{
  "num_hidden_layers": 12,
  "intermediate_size": 2304,
  "bias": "none",
  "tie_word_embeddings": false,
  "parallel_block": false,
  "init": "normal",
  "lr_mult_up": 0.906,
  "lr_head": 0.00546,
  "warmup_steps": 163
}
Each number is 500 + 50 x the weight over its row's rms, rounded and kept within 0 to 999. Layers, rows and columns count from 0. Numbers have three digits each. The size before them is the row's rms in percent of the matrix's.

# layer 8 MLP up, 2304x576, rms 0.0394, rows 2078-2150, columns 288-383
100:493468524597501517453451502418505508460571530494497452520488559534419445508421427534563489446550366565452387509449470446438497439539487450538532517582516583421464536458459466507464451455471435462535500534492436558490468524506462433557598455654352434577573397509563443446533519530488531529
098:515428483410375436513539547563436468362448481470494549478546458458563506399602542411507520507453534451503510624524450425511490548483494406430402482397515514485499380585487460456504557549528510427483491491489504462526512421552523509432539550461491516547507489496441518537556484435493514587
101:620489517459543537452486504492481460546516499475462456531485545460490496422522492501535458522584465492416416478449629521578499479538499513433513439538535454513447484457544556517537479439445508583554570524512479460330477386419361470507459533465481483396468473560593464551377495454491449533
103:483541492484476440447560538476518468444475476518595615545597568498374663485445471494426489490573534556536528558552490529491558502492525482505476418544497547546484441537549489515425517451414452493472491475447533531529410450488430476458412434516446506446545446565571577518387565488537501570
108:527465543473533515477504524628545461521531539499548531508504496471566442492321546444463519499508473418504566529556532572451559424439458526418463504455466518494465543463557531549550552349555509492478485522529438538576527440456497564634545524476462520506531490480551621543444624597397567450
093:533540555395463493588562514460487478396562596511540498566574478407460557410453498471503546496547551426464385574461493554497416454464574529542479469533517464499614471455484403557501468451463436528552476533443512500501542444591549436582373437553447568533471486552622480511492518455458443515
112:545576488518404448477500481508504469529554436553441486457494443498516466488526497566524606605434487478417443479452468430472534517465460512477421541484466538420461429492463577486414512476494548540467403480446491515587439458498568483439525510555378516455509519512476541558446542500513497525
103:448402517581446514430408474469463439464542545512563529550542542459482411533413494430560581533513416527577502633516457479581436415424471522493476430582559535439492568429496400465531517465537513502523372558519550508514524500444519477533480456616491487574495547408532537516533531478542487515
112:455493462461518488485504532466453508491460530434477541466520586518396545487494540564547534530443483487498336508471622557588540440494540531412442505452512522546458536547469617555531543486566572592582507572420498502460558433505487535590523503541510461545434672437576473577509436598502597524
091:429561536431438557482392532492514558516513542529481497616518402543616603444538461475483428540447548461495548502541564510468441553505400485502517499439476453511478531517504523487488486433531454418501487381537498506474539483564460487379489522568467543451395441473550496462427512588492421530
110:607466509534472551516532490525447434498562525631439599419526420490518498540532542446500436454569435539480421542446356469439431416577554497485480448571538447552513489493423544533527471529549531559547426449467473455480534509439392464540529518594532472405497555547484473503498583442569509438
101:533467487460500525381539490504552497467450462502593473433537362535439483472496392482575521540457510546590489477348504535526502483521509333519443509602568524419576452500531444560471515455560447443423449516510512444504551568435482502462450481544555553416487519466512599394592497498582497477
105:508452569448435575559479488499377524572517501492523510447485526476597583596531380650574463488515441419412485440558518450553475586460479483545492406554542452480501511488487480560521536450435550582544529514496485513441532538466555534502504449493446394523495492434459479550431432408509513552
106:423507561453535541560508466536548514440476487467479548545581473444511599618426506542553604528482521520404424481612518434530536507470422484518398508494489445427568599451514560439467502385487527489562524573468371520583536474462500429442514470477403488534564504436483503487472503492469474559
104:569512544458506516538454501502487446431478524509565469515551506516547576530355476486508509545498604450544557469435434441455485501462544445504498421532573453519562495542469475475390487546583552451460479445464498459543472535420496483519541647439486480503553498422500587541513635504523531481
100:446479567484479444528520560439486493521458513515458504546449569434616477446569502541532578586558453538482470459488523495520538603587450443459539446566546526542454445382495445482566567457455503473564467453520458460580459523580557502502547495547454407489568589522496519580470477530518523593
097:534497565457518469529514573469480451521449486518528514445477592539532567587502506374569466509472447454423488592404493505461485543489539500549461514475494530522545445458544469625573536439538470555474487513508340504492527453494449560551446499541442496545479519545512524504479463577553523584
103:525505495435526511537484497559458512504538457492464592563450387455562509517514445481507542544468454579458530558571501459568544413490442484421503460515525491588496530541486451477435530517447465556414501436590572591456509406473491490491491487440562406555583409521494400469460544438401463489
095:518504561488495468455477418523457457501574519558505510539498512517513439585534550535441473469517534531509582517512493549464435500543407446507433393410510451460513409469477418437535541480480508469519441558468535482542459601474577538523577486458359446469517529498445539562424492470598474486
113:495490473508493437502590524533379473505449481455500506434485518540502434472448510469374535522507502434554492451445476545556494577585480476500482532535491519522578538492467476477574584497551538469509519473431549505627554438531490470547527474520541404535438578430565586503444517449506581513
102:444489498597529506433599520523449528510518453639465511498500530465554453538554391472551498576525421406511486592405514552511541482577516473429503544568553417567558562501532446537458473488507620425489503543466471515496496505544527469542472579474557412405578585456506502593444525588521568523
100:400473539506494466533473531524455473459597507556392517461517539553528440514497531577549544430562566473533487555500619512476388463493588464437557441483490483428520505452546515457540510513537562570533516500441382460539456488467483454530458522504561449522523535520445520457524567495515482511
101:519392489404489587547560449483480461517496542436563439481485440431489551559464513512499537465475436468491483446459613523511444417484472535463485455545511480431505532525575489478429483455499493564542476502500556465438510466434412435522502472570440471592478557541601468556497546490660512471
087:503542454517404501435592536557533470435471495498420515579436504517474497586411474536510511503456497539461446561500491453519544437542552432514519527537547557458531506499548454534595486532466486423571480453505535485525479505571477421513526594528549547535519426376512570516404489503490486423
101:427429565484446527381464529502475554495422476465528484616533547478519537488472527510452524521481440502467593531507615418491429503495620510542499525520564515477504512488524446516555604489496495420545527515448485495493486544475460483531505504509500477524565516339495538493545598514541517583
113:494492495446514467466460415459449515471491480556524612457522445525548480532507512481477557476415363478491483508516611511500459503497438414466548560521630484449492429497522531525491474509524517525490461417451543557581509457465414548553490477523472469494427563474499565551421461516594459557
089:546553435428475591519514543442479474470596521501529531479564418468498449483499540491458543476456521487551462595445563563504445468493505542521533511522517479464446484507554620502492472528567512474517482524526544532580561370428441530506457463526553563555407524482555519433480552548477491520
097:463398498579449450421495518564511549487467459553469551479588361466488485597551433543563498460461431528508451453487535494516545428626477490445516431501533512529520498473485552537492610540539453416581445367508451511552649479469559482535453491519529508470558460548515569586491545521501537551
101:441487443542483437544561471548479470483573538605565566483584459545426487549507437480496504472296546449579488560465489498483535478449543442459404439533488544532453454513468444468471460516484564474454462496536434475500539494502537522478447497524393495496442487485538537538490460492543460463
099:469530533552493531476440601448474609593423537492505568437508511528491464473463520474545562535447520533447436512566473454635492507548482566462509488447549489463498495458539512394506607517417463533477466479399526563587468469435553536411520459488529470609415543397508412606423522512463531450
121:505459503524513514483471518446492481499470520591488508502462507547544546488540494397579512536507468489567502459452579446551466424553567479531488476572510478439480458464440590588493513503503449477583508536460490470561516483518434505505615541579459416454491519465506554590460532520578494536
100:439424451473478519542588428525558527470531555521543558592606530518570620424493430532474495464466521507410437493543458585487561475454498488514496449478541498484539475458521487467501495534531452512482567573459557555508466471436461571415478486519587505543545516466451511486462463534555408477
107:518461457477542517459589425550542440478373476529601539570471502516479497500391443584448449389530474440572483515485485550510544491530580498524579433450594563492509473379553533535484532573497498476450499478509571518575480551394417451585512474465471461436491514501537571488552428557497548526
084:573562500528501488498481499442429389400589483474488431437495506491505517412560525440407434559464520405397601435459547392506553500475440565484543479473540520527602461490550457563518595557600485442503463464523499528529494567451474498507542474539429549478483493598440605479444543515542534462
090:418429595567605521450578499546475531568533534510567544428422402539478492553393558463531618464431501541469436544453436531523476502467495511510498514454510509540519556566554445497513469567481562446543497566404437515476553391398483432544597487490580550588391487564596494518576564598479512536
089:555540494576515507451498478495532459480475442468560621473467433449475535506483450576562517436549484480502473493479524478468541507410426486613479495517494499492454571513595575519522555483578455548466515522448498436455474467424502534463541574422445526450519537579534504458510500570508418447
088:494568428552551600448446522415470467545445434508488492503545451567550483481482419440446545503461429452521416565468439418431528446514512475545510495516468555479477522507507527413519442580500510578524509439517554447503460505465513478460563571572559451507604615403554430463548478531420457469
096:472499496470442512502499385512343564523528487528429516531572424383496512539466421477590509493554565473521549482523592506499506483535387457388328528562508490534493466541366580616565524516433554485493460470508524459532483483503550491531513540496545519490518473539480531457466552460515497498
081:538503498551476362569512455522484507547599483451430490480511459519506516489442523576586541621474498479472408538512503522535441454454330566491472510468514469509524480553474493481419444549507496565433498505478396451398518497488448450486527465545572502473518499444485485476521571483487556503
108:463454472587397473516556437446443556410498552526476521487474611428445534494483512442530575483539458485529504415416402540424500465538564444506432521508534503443541515502465519476476498597523492498552530568465454520605456477443488425608460539509505447444499440541619520505448534571529502517
116:442512561499526547534465472472457479570490484478444526539531468460492572530448554480534625463561533501500408442523572509547486509582505417532438459510526474416511425534432541499409576467485520414471511449377461499497481400525444418482488559547429545449478507491512527520439522550523577549
107:463584567547463545531537481525527433570430442478503504513488489388568578480543515609513535545434435520438470513499519429553547555532431460590477432587533435431434456494529516458454534464534516443470431519399436520508429481514510500406543504446380453428476474480500521514505443495464525576
103:507437488485443468549606536495491527510437449592478668518526533401548590535495422456427595514510468494483453588515465524600380543443505410482442567507433551504528533510465490591534577538530561412469541406497418522512464418518437480450479628519464499518517475547579526532510444458523551489
091:494450492434496522420416509540492461542559573462396488607501469464485429570417468601460478547567492562450429516514525472565486516475522587590452463564585516375526545492542438520527432428563494574495455469464415392530527519438471492607594680517460546494543484502514535567468483536481409463
099:589535538442494488523552524561489449436475477471567468477520523541568444503343527431497531459531434507572446422444530467501497352503562439477498480505500519582526473428555400446444550544522554490440430470411460476487488506554527566435521480465478444565497570437545440501482502500551457534
106:460547483407494525490442493514408492511487582462433443491506555397474503543502494535500473464529494468449410568471492532515493532580562454466498484486484470477502500498441519450507507458442536481542461456518522504530525530452379399493521501475526545562496572516557485558451510507572451501
097:461475447491561534490407552499519477564573529522394545473488538559475485467589491523515507532496417545400445450502508471508504452541443517480494545512528436583538535498528496459581522419441465537610530499504512495583559471466447445558492456521505551420429448482518543526514457568517572488
101:603505444517347475464513460532515508562546467508509525541485501546430458512431536452460527591499470498552515422510495570465531544474571515453482583500423494437463500525565397556497542520558564436506459509511465539541537382520584447432519563478444444534496545384475489476601581493493437548
099:478388479492488492522522513468486562562528552505505467453530561418472465500541448529517655540518480478422572399470575440459487450531477553477440567545497595552492471506518585505538518526439533537534481472531516471528517446503514445508582609490508498463484438518522517654549554560542489453
103:445494552530557421461524516421524531537488500626473541500580475472451459543483492522483514563557497550503536469516511533563416470495492495493473425510568599546552468474445418600476489442461501424541389414496519506576540459463426418554454467483445487520493496529491497514505545458542566427
118:486507517524434542460488516460463480506535511473515564491486485500423440476539570472528489541484536476527486444536480520562508402483527540497467564518442410502500504491512531440525540584436512502541507456415497474515491469545443461464565506442560466489466501518464553536502497510471460502
108:493576494444509543500567524547496539560532512497464494560489527610437491473482579457511469460493472578395482512495452437614474441517555465400394413537456474554460598462452476500455521463445552481558490541337536489644540450572475516459623542466484539457511449496603505520563545529482475507
116:459559478513382425537470538536511452423553537505529542461524436477525454512524467500500515600511517448454524525467492571492421418448491527492493488527577412465507428458490556552438571536505522526559516540552400503547486445420532450436537476529420574476515508490437631474539608415467560522
093:458530503524511535562507608478434485588465470506654533473549523386514487557533562438533551430538518437528521498501503583545419466521406507476475457473576415484496438418526440511524422455520546496606474530546475465444400452504613472511536479502395529534436480608527509560499517357393500542
097:544442610563523459480423497514510574536531510514441510532434417525513464463536580471538467479493546486569460396511546534581481521503464526547532480508529456517478449484550502446469566496464504517565537519403478477586575535545478529542491520496533435562479432511546480481534456515491481488
091:450423542557390496536493495583508563476451463651473533542531578488487536563570606489475452426408415496425484423572526343480503521521429413411475457471519525511477484505473532499583578487549525448555518479482520529403510542564561416511418551496570507403568504558541543559546557565487454507
104:486474461449456608468519513459469495606412492463564490434514447369449465499436509390510535440452508523535466523564483452539491485496357546516536514536439538401570439508379514445556535464560506431469506551474509569564509468414494558536452452467487516560426556418558531496498496449498565531
104:431485512461534448508487479454519498505583473622536503429497527552437492519497484499534493441400540475512422466398483492522548385629538510500424519547532350520467505483474518582552526599561490568610451425497494547538496538518553433558602535502548422567440374548530498451501492468449483492
103:416521463498566499531464549556420485534518572567516485451497520440508477456508507461499490437454497494515366504534456342513574507494555494393479514529617597581458493575462570567480554403396494505521521556479478456523539491494457455506457498586490460590553517557598491587507578503477465546
106:581471527546464503351503484461503446473574490519554443497545469532476461518482507428533490530462439387474512617457495488477516479431491443534458542468543467439493493510505467501429479544493564432480504503486574393478489484525527503561574524492477549469531481557514537474421619516527409455
095:528496495527491573507528489440448507492486554470551511408462483539491418512439436526543479475516521555496450553461627553490589549633494455547433509455442577510497458486552519493477632554453507506419492511468574459453613507469525427609505496500524546588491516543459542492522555459514464441
096:432594491510580415541575562483454493445555501540529466569443396522543457531512464462597457536445449568572389543443523550609545520538399426500534518564416436442534467521490517598410473514465464479472515483504484462551475553496570467492505521481559550518528568478431556514430449456512485439
101:463476559356557549502533476416489432415554432496552509567472497403441437545530583459492490425482535518488458486482508435473451522472550412555475534531628489544510565499500482511520486514489503471552540501470501401454539450464400477509473508469415475469568504581478484491470603519490508504
089:419430582563460576479531504496500413400484558605535545478468422522572591433474478497503584503550504484534529476502500545569484523581485421519497497483436458537503480513460542470477544548553539478509502532482400496502585454532581532510476578472483487455403655440495471399504452409516513508
085:556554454465500500504536536477450467483517580522478620479464466463469563477495414454439605464485481414519460624435529449528442486594531448447481490477500546615487508505598520442434589539551478367491491483493467447580494420460444470510526486491478566564383546624513626496476518550548549531
092:482573471494554576458538466491451523566557548479498482431617518459570481483532550533511508486480509456457578498515527524510446510460512488526517503492479368607550451502481422505535442492434572447495446452472567493435532467427453531523504498530440514578335497455545450405552475481474455508
103:466520507465497482420464509461532555502444459503553499443534489450536538500526478485556548603562444540476435547561574517493504394526490504406437416496471474432470448423544478493467560556498554478488553444474500519480531502435486546461523454452486471474508584584457473529489499405474498505
105:548479574471563438536490565485481443465461469501497492463550492508511523490445592508506540595477455420457413421436448545503434501546560404433442510473519575433547535530493510526559545467461501422479558507495527470442521491444425412527521579575460496498500528553549520443442429510544536502
093:443543532593378518554484535479514589474541459561539534549464485553524486411423558537575563497434453465497468503529516420544516565603507422571440534550474457608468492506526502458495516614555405471540485429411474453506498467502512504440504443424473447503475545612523467577463533526552483552
108:426526566480512535486523483502470521519411492457514473526533451495484412544514543485569539610432411476548476423392466516516452485577448416488479515616481517496579524517486441496501536523471489443496492474466435529586570520521542411503546514500513570461619542611512576628499499527538501486
102:474557414524418442436556539458513464483491462509564498482649440579532493587496507518475564541532552526581574503504567507449526458542530592509549558477371555426491416477439551445591506508447543384496453455452532401547540546571562499466569522468402489499486430410530604483578531519426539496
115:436490544584547523419608594483501465546475502522459488525499531496456573486513455459541421510495489537541554419329515492437439480568514512525466521492460472490569465517416526598529495422527511560562459558493499528524583452448411553496559494516546563490529461444577491496442481500484509485
110:600531480445493558493411415522407476535522422490546501524543448496505472555524492409522462439361410471426449540463554439457499369502578451567423536561568541494550468545370576550504488540600516453517539536522550491447561468433494446549501496581508472471495548422565530490546526494590547514
# layer 8 MLP down (transposed), 2304x576, rms 0.0395, rows 2078-2149, columns 288-383
101:564472532518472476511523575557497517534483451512468578489528469530429461449410477508383447597427525458551545500489540518537525510451522549585490500527494481518442529436546491451568461510534534487523529524574513567549480507479462479452467467498465514499453423522455482516536402514492496528
095:444508464568499486560574447491485594459547467501478543526590485471584637553529430392538529573588551445421490555548468562504467457454410500524498566486487404547525446452505430497544588576484428566626477533526490486542479508468525466479545456395492429436440563437521517514498577494468507471
098:456500478571556557529512483539518589434455453535497527439500479474500484485501510512560498560540526472576484533466442547462489551544532506514530554436497479468483469439474526494454477494541497497550449425571462461531429527503597606547489558521466534529556559500493502478411576533527457440
081:507499557477461425531502514494491515486475524423514482553466480518577495536529555532556423591412426497502439451438446440531429479539392472548536592591501417488556606458457400497564530529619563502521412462550456384511484452526506478606619627616522484518477484428557383518491440476432593536
120:441453480580603480495441400460486533462560534528525494469496485519558582529569547425430466509448542523394541510469423652501518449533436440545473599483421495470406379567441545505533489470479540471451481451483523486559494541531503502467534555500576521496492538453409482495500465516585489476
094:558543593508529577505542423523443518452533445527494482505446525522465370430530459472476494556547499465444468524464433522551497502475393452481599547503489466464512472550515493524452535468505472559530485492567610526494597538497537426483478576501535528520491504439474476626545471549515583515
101:509454576543526459476492407483492518501455507403500584446489437548510475550399518566493564414452479517524500466521447409506466479457481403375438474519503481530507518483553470590549546485440485505556569449420480446558491505448436498461524501533455502486539641480518502476442458450484520512
112:477550403482550537519471553490517456479558393522504545538526458513498478500466533503476544480595473501454535587536501528544476490477510492506465443502517533572524534459504498531541486523509553452547526603459511515479601630436480492447457463444440521458515574532501493490559499535511519487
104:508534528538517431498559441516448639481499507414485541586490495560490450481528440523438466555537563617367579508581509505518590510436462466524465496517557434501460489515508501473483467528399504482453471469447460441548499541481454573409456506452463573534490526520385501556472480383510492476
100:491424575550527500493515464602451365501493499441425531377404452512433452543519575547546530505520451545543638485540418483426499554405529494484474484605487540545509580522464582567530574547518435504466484557495502408549466474494477436544454541506527461435522485418547441479437551458568522435
109:528455434565575436487497586567547550446505461512405458489488534524589471533533532488526478509470528565508515662563433545581474526499492450480481442490504558495455590482529507427461429408474492466513491521547452390418542441520484546510599474470477487453549412542577484455488506524537498496
102:512419524479552444543483562457523478458581495526616489550541516568504506425505510477511346486459458419524506468509555448505580428494487502578475510507473536554566490564490438578488467598521464545494489525536435475462538580504480429454565466565521504518509631513533500488479553497499459331
102:475495594486439502485480449473545479475489484547461464442553619415543511460429480437488500497437514483489425575484438401502588479378527466487463524457431504492484522502445407458474478385503514458417482537571543444592568556486554624436601505488517510488451478422467584515482417534532436347
104:439565532523456500434457534507489495485469460556483445534524484517481485471544586452537439503460469441584480501367474471539528445504523524510567497458566496453472415466486437515497465536601538515504461607526573415469501516516514563502418481473483500508470578471410375456452521463363460521
100:513487386523486529418546434471389564539549494600476534592598451423486453484528489587578536564500504613556482500449438418585549482454425546451552519529550562514536535592476472499433500506495499484582538471513426439604601552459468480495519500506528521530497410572489532559530421533488527566
101:515484547501488412497432581637469668498476471457549574484494551426465497546453570403472572506487468537386584547529509484501477535468441467562518484576538431547559492554614465415544502430421506520419454445516464522562526559497539462531536501498465408460569542511513497556447497574466515339
109:428547461510492601522533435523491469491580487502489466487532480436433494533500515632514590467592634577461542512587504478499475449492412635577476491506520476448484503528458485481448529471490450568447508607495542447557574505426497455485470459548560589448492601408564542505477446540589519408
090:431554539631529477472524505516563439464554473551509508490489596541459475459483594467502479522566526489505484483505481513447430477512532441546447585461518534491565502561510505473608469465585474403616543494540501461530493551481475596529515510555533475536411524529469523496424400601580538519
104:584548488524510419422533515506501508617461500531468481526469580536496494539573491474508506554439555427559481455429466504478468465455596621471505475510530500512529452491455488564492519553497502478574547481530469593529430458462467485461485545443434492564577460409653424486551484505444524503
101:530495417531446453600478405493425573462507475462508441547477486528495415513442565549525483415435559474491564549579506510556544501512462462482492517520494443487482470526550506552551397516461417548538513524528566407515541561483509462436541387601489449481421549443540542520579516482638476494
106:525505572522500395495487482504492556544504583504532626543568499514480494516552476461471482581406550511552518482451624515456509507415429472550555495525510459506515399521495574491541583518453552530523459434445477511458506629501407431557488456529481461522499418461527508607502602466539482542
112:521467501483439483471485535469481536503608485487488466436496519550546519515619592462476554473419562623480546482546525476539538515474408515542598495455454525511461459481484471537621510490468424470486524474518488501523518562517541419437539445490498492476475392443447467551433598453554493496
100:467582519636483380418442460511486500488458491523471554553498501584516521498563548496458445494379561547548487511516476476429488597425529433493498568463513533542493501441457530493506500532526458404480508502452438544489523528513575536528448520478509503467455470419408545460518546547413573517
092:515466502489565497537495414523527402599503488533606501480445479601540436463555544483525471502525515532576529540517539561475457516604572470454496511485484486446612561537394472465523467444422546540433514502499521474540441555561498533492491539523528455485497497514454422493534487492494438416
096:417511544534508525616545485522482491524494455445462433444509467461439412580524495537477501513500573470488482552541530530421444481458496495508546448571548468463439490509548464551486468488500520508478479490532495436481477542560473457491524548534506524523544484577594524514457546561456536604
123:542542583476396422523429519453455532565493443485507506479617475516488571479506475589407571534498487512593509523475435499477540469481492463475568550471555518514406425495514487488445522530447478531489472435514498532482475525395557532455455480512488550573551488498494517555572452483526443589
093:584588481389472579478509465401471458539554474539515609448440526577443528474517474515543496515438444508516586591472485506417503525451463571571558406511428463502427580479449496509467455472456405468512534446418479430507543582520574396520460530593483557484484477506454493545598403490552365514
096:486510495560544439569462540473556467531553480474495511565434456541537473459437547507448486560565525521470441544408450574408453437461478570494420514531534480496457404503615486476467457501509519467450487552466504412449516464474496535541489508485467501565531474483467437461455448462495454495
101:482421438496449499474448484436455479481424444471427524509473417495501497574501592614431474488437528498518451466439526484486538515538547503539453492520501439415360501494463610479492489476502530540499517464431501481540482508521563439456550492555504580518428485452451590469475507530582458588
101:422579503506485432552524527457588537421510521464489407515567460528498427516456513505527499521525406488507558582480486537564489481521520506428600519473487436478560483417583486545548500444452512435527490460492517428505604409626558450562557447522502474521513533474520543473501511386417454580
120:496551488409518463451383531524439465495508444548441596457543406586488551535504671491533543501525584473538574474505499543541591519534509586485392439613551441525425502528476467529624508500601457491549440638596603462594532485576463528493608447500457468444533471469499451533452558525505444442
095:617564518409494467583469498497500454511430547399600536529466487534534530547484570531441498507509524502515504527523526385553448531500455499515538486562586546525492510518504424455533538534545471487480497419516449479463476553531518479478509553566537482538412442458567488513511524482530539521
102:519390447523465513432403488505537462551568523570448541492494469485498501549492557489488506598326488427532542540501509464461563500467499440559459510496588563403541522516454466522535462485555541503493543470503325550431519516444486510468484498510421450496454477496446464441463471452517429479
084:475487571523470472482410393557539506595398466502504452460474506449496529526476543472565492493471511533595435478487479583510563545539509461533454538464523495488494564447579515514508416496311520595513499523525526494491513450514526531538455559474591504456555516575492373456588564474418439430
114:454449479558592536472544444506442473431538477546508501511515461517513447491532593475503486484397523428442587504504412416585551498501478457515583558475453486542495460477429544539480459506466538459507495523418483483531500534455530466505554553561479536472505471462469600506464420478552526437
098:575439474528495511456527468471451483549496550546522477481584432523507471512479457498459426403525485517477523511537431460428494474461575541520559532591572511443469529612428424515392486524518461435502545447571465488534503526509422610528514539540496463456464518490538497452529530510546578471
084:461561541448479549486522560587471504517492470521467554516454499565427519559553558502552553483550489424473557408506508550568457432568526496470460491480500445493490527498466463632516514424580504429491495518555484460460480527483537459525572467507511542463521503607455423556490357477528582467
102:605452493492485470456449446465407445422516535492470455468572538384518543511448575474416563529461529383486555525426547432480631535492592514509542435495573520449474479551537446514506411452478526515553458468377485434524648430470431484474555542533489470473498503610432536512458557433566501492
094:493515590509511498544519568538565396569530600579452462539502562591516550487382508500579613474523502583462469561461538543476501519417463466571460488533544473436510554514446521502476440552502543521436404482460456472502450527511557435411521532542540463513460431455440433416492442509447430422
115:507450550554460514539589515532557556533410522584469552450509539404517591498486536486438445570567433450512484495448371511481488486480454439538574519501502565523481491478487576511405573537614476438546530425499494545546476477522588569493426556445533484599512488504569541478461487500515506498
109:450522444549469498526482456472499574508524462484434440482444497609472481530422558429491532400498575484465467431483480547470542471483418439492552498461466438544501398453484503412525408484500506451471506557507522565518478431439468538535507483481472545605580513553470442436524605584428510476
103:491485496572383497588427518447458475470536504519490437474542477533494484512454488533554474513522431591475474528504557504562435578469517488550364497431455548402550451434579486422386471522510441474595418479526480465463584456517471423416522549468514529591459500523480431406485481519423443515
099:482505476532413454589512488582495470475440574456519540432496461453540535601560534587451492449513444385470509550595453448456370447405486482505517416479545594420538555561542418537500513585519475506505479549550400470476499487406550499488487510483526535521447467360548548477489503572532470523
101:542416451543514492485574454457569540584437556498541464461421469453521463590463423492525458585437438509566463526572459526516617453576521474523534429497593554509573501559495482469545537514447558389480478533463542523461446458577469491473523576466534497492515551577475427483524520474479524402
103:549484463525456439554533522534494571504489502506537474516595524474484568473536421463537478516569477527544482565374571472457528400483434512545414467540469599417521490506534449595574482480491507445540541453557546464533549491554500510449631525418462503414461462481523476524546454428473473528
105:492443516546498498580605503508429511423523595503478460435519488439568560502516455506526552490565471498469581472498458586471470500344510500523465442496425473460532464560476497441399510484593570560492479451490511508496496428501673492447457425463558474529446531410428606534533530446558471573
093:534466416396468510552553437524452605529512534515632560522527529402480612507430585453484543504529521559551495406510556431608476503524588463523423429560565502437469516440499514582558429532553540437519558399441438468435490510566481557471425568544423433535495532551459479492481488486524406472
103:506554555566557531499515528466622501520432568451529581423494529488615539430451571488536520492510550496596482537488500415505528553509525428584479527484571491563548619408421521449481493496400511500366497360511458472452473538528475491482518461474533544495492496582473504482523454485620492454
095:530572405463414475459527472475456499520586578490464447487460550469472446424501501529543449514518523459504489494443489359544503544422489536536491559523504532507498522507522441505532508548512545458503468472555510482455451463474515595547554547493506443452528559485418476510478483577458443488
096:388542591517620550517541504492461554487454541600400506534493476509572506564533481433469552510526471506417625475531523446548451426528452573483381497523535498534576418556394446506503603431458585487561324506500522469451397506488486488494517441429550511451466516549531527470414477607476548459
110:541537497489572504468497416502480527515471484408417506451511475417501593484513464550415511473548515437502524503457472457438553556398491462515468508544474554560460564510427487491436506495530537505530464497496541550367412456588536466490442483517533537464548574538466386520562544499435418539
109:499331479566476451498479501607502501517551585574443495477544428451492565450526492547471455481540508594506455583519542558487479535407463423552446469456533527483513475501523539425403458504474552500389489530424395487565581530516493487470473517502456426444613464527494504423486465496460483528
114:484567492542565527361414523506470451430453516542424533490514513487526540482453545456549594448449519521606543475520509437577508445396545547510518403459473473508505486561488442450509540476496425520534498496429390490490477586515573502459469517467585505526430551469456409443517509429593537502
095:479393454578432525424526434522489498399489540468460503494444541506526541411496505545473533540457521464551547466462483443483476454461543517524501459485467482485369543463500523432442585591499404514441561420487573484508581530524481478477487579473594412417488461445500551577517505487560566469
101:539529439413552472532494583492524403541516521452509532542515480533466501613414294514487521489519506466480468515562593514455469518537451478456384450542408540509561449463449508449469476413538518526465473549527534566404457521404489547580527499485475488546498491598446488476546499423552442451
096:535494507399520467420425534487443465522574569514475439598513521591561428480458472455505582469408524463500387548500493540487439524502492509544455450533518488525542540442520526496483426524438476450454478513584505443547529551467500531474530514516474450590497476406521568495456437397517492523
101:406455434473544414566500483540584493439492488412445441607504502541572466396511539545468471605526454429551395452484568430522468565526578436548544471533513414576508565516463534485570383527453498492414499519514606517519579515572526495477520542535521428476385453507512490541569608464510536535
102:524486453459425571534490525437506511510454444490501479506474471492513431469447513566409509452490564496461648479485434506483496471495445449543452501460513499527472500537647443580550572457588527469619553521547445539435537548433501501558554521550519560405549550560500452533549618513544428423
111:569507503562465508546406444461479469439492513408508510457469462493571509523453571457473440528418514582513490533581374511513502508525482409602432551436531417469546511526447522480421441513428480476510506482554415423519495500480552570450538559557446484537523578439507461526477533431496501528
100:554401487525557656562543513526472471493412454378547453496515485632436503447531519453456398555553506543553567459468507488510485494461492497606522574444569532498591520461510496478443542536492465454529514481480495416436575426486442492600516402536497395471498484488462450418472476581417516574
099:523590467440555332532499541471472470504447490526448588578487452478455584529560630555456485528492517536546478520475495586558474493457499523462515486533524503489426582502467507484519438514493529496581506585564483617542444523470570489532455483512452442430445491468550557463520522494550474477
091:506396571508426531469559549482597489485502485528597532548590460461542586431514539534505500539532519539477546397477452453503497512462524498558359467542510498595489534579488510442493494530491519524513499527529465520530512509529391579456484557393416368434520507487487496576486516452491373484
097:512546495593414487552461516509455524567510484463488504475564541565533467522490402536520521497514562586372576611527497612546486446540578542431523536472539523523479463482442475516528490487616435424514513509505473660517486519451512497505436512451501490464447513423451509489466421539511462518
096:496643470445483567454420544521564458544494407438411439533495426516493492459515471480473561539609421544523446546541508610480565484471537512539516498527421510507468500448539490550486451507482529559462516550561534530521403485478562438490497501481452488574541495438457465432486521569551441548
107:386460598491600536494517466452536525480551483560491511493584444524478412489573601461561507585479584511327540513519440514620536455474483490530580544496470426592461525494519546527469435474477555554481451599459505467488517494498505444511588501489480570489500469480425527477462430486457520453
094:520499532400516555530509486556425480553467502561514481515469461428514435436482493459418524480476500498548452417459524594493465440473455512598528465471476499468516458573541506462504574515489449546550484501561509537484620553511554494527401496516533476401592438519470478532492509479520542446
097:442536587486458515554513489507482466472526519432507376582627507447478519439445479490555449460427480491524547548488485495564467486465527417452389571463549413446414452481477524495516398446465491590528505439583541498506425359545562541489410498515427481510475546565580512494422566512535514484
101:510523547521480480477445488459453535499381493474397403524518467477540538551354435540442451483547550459470478545569546454560464620500533445512563424502498416454452411492661465485385499454510442538440505480507593506474462530501509553462454476499586512505522516410491443571372543548423525550
098:561497498459452430498454528421508511535572582472517464461496495413580496630453407498505448519516466497526506627458538426570512478410447509465440472607536456496629497417520456487447472459573491529506474580493513496499524511457538492527570503578477505499527516508488474497471476543440451438
102:472512494469497475504509510506478480438533509549467456496515410366579447553537602590506497413340495494612461522484436470502483561498543462591484478456606490472501554440573480482532478490455563470476553528455516534508433478495534511526466539454544568504469491444446585506535508513502520530
101:539558569602535456542486411503481504537521493460458558479398519434489547513539529544505575482430586460436467520473489420486515518593487513555466543509468548524530462524451471499532523463433532547548527521565447560558530554517478405485484588578436436500448471546597465540521544473439460546
113:458442488578444533392554492490513428441593523476459495493597416469511554526443492469502415569482472453630563536524477566541528408477571558478555485620487509487466522573480511485475492509496493464449537492499559476440452451467522533498593486472525536495507469454595476437589421533500472495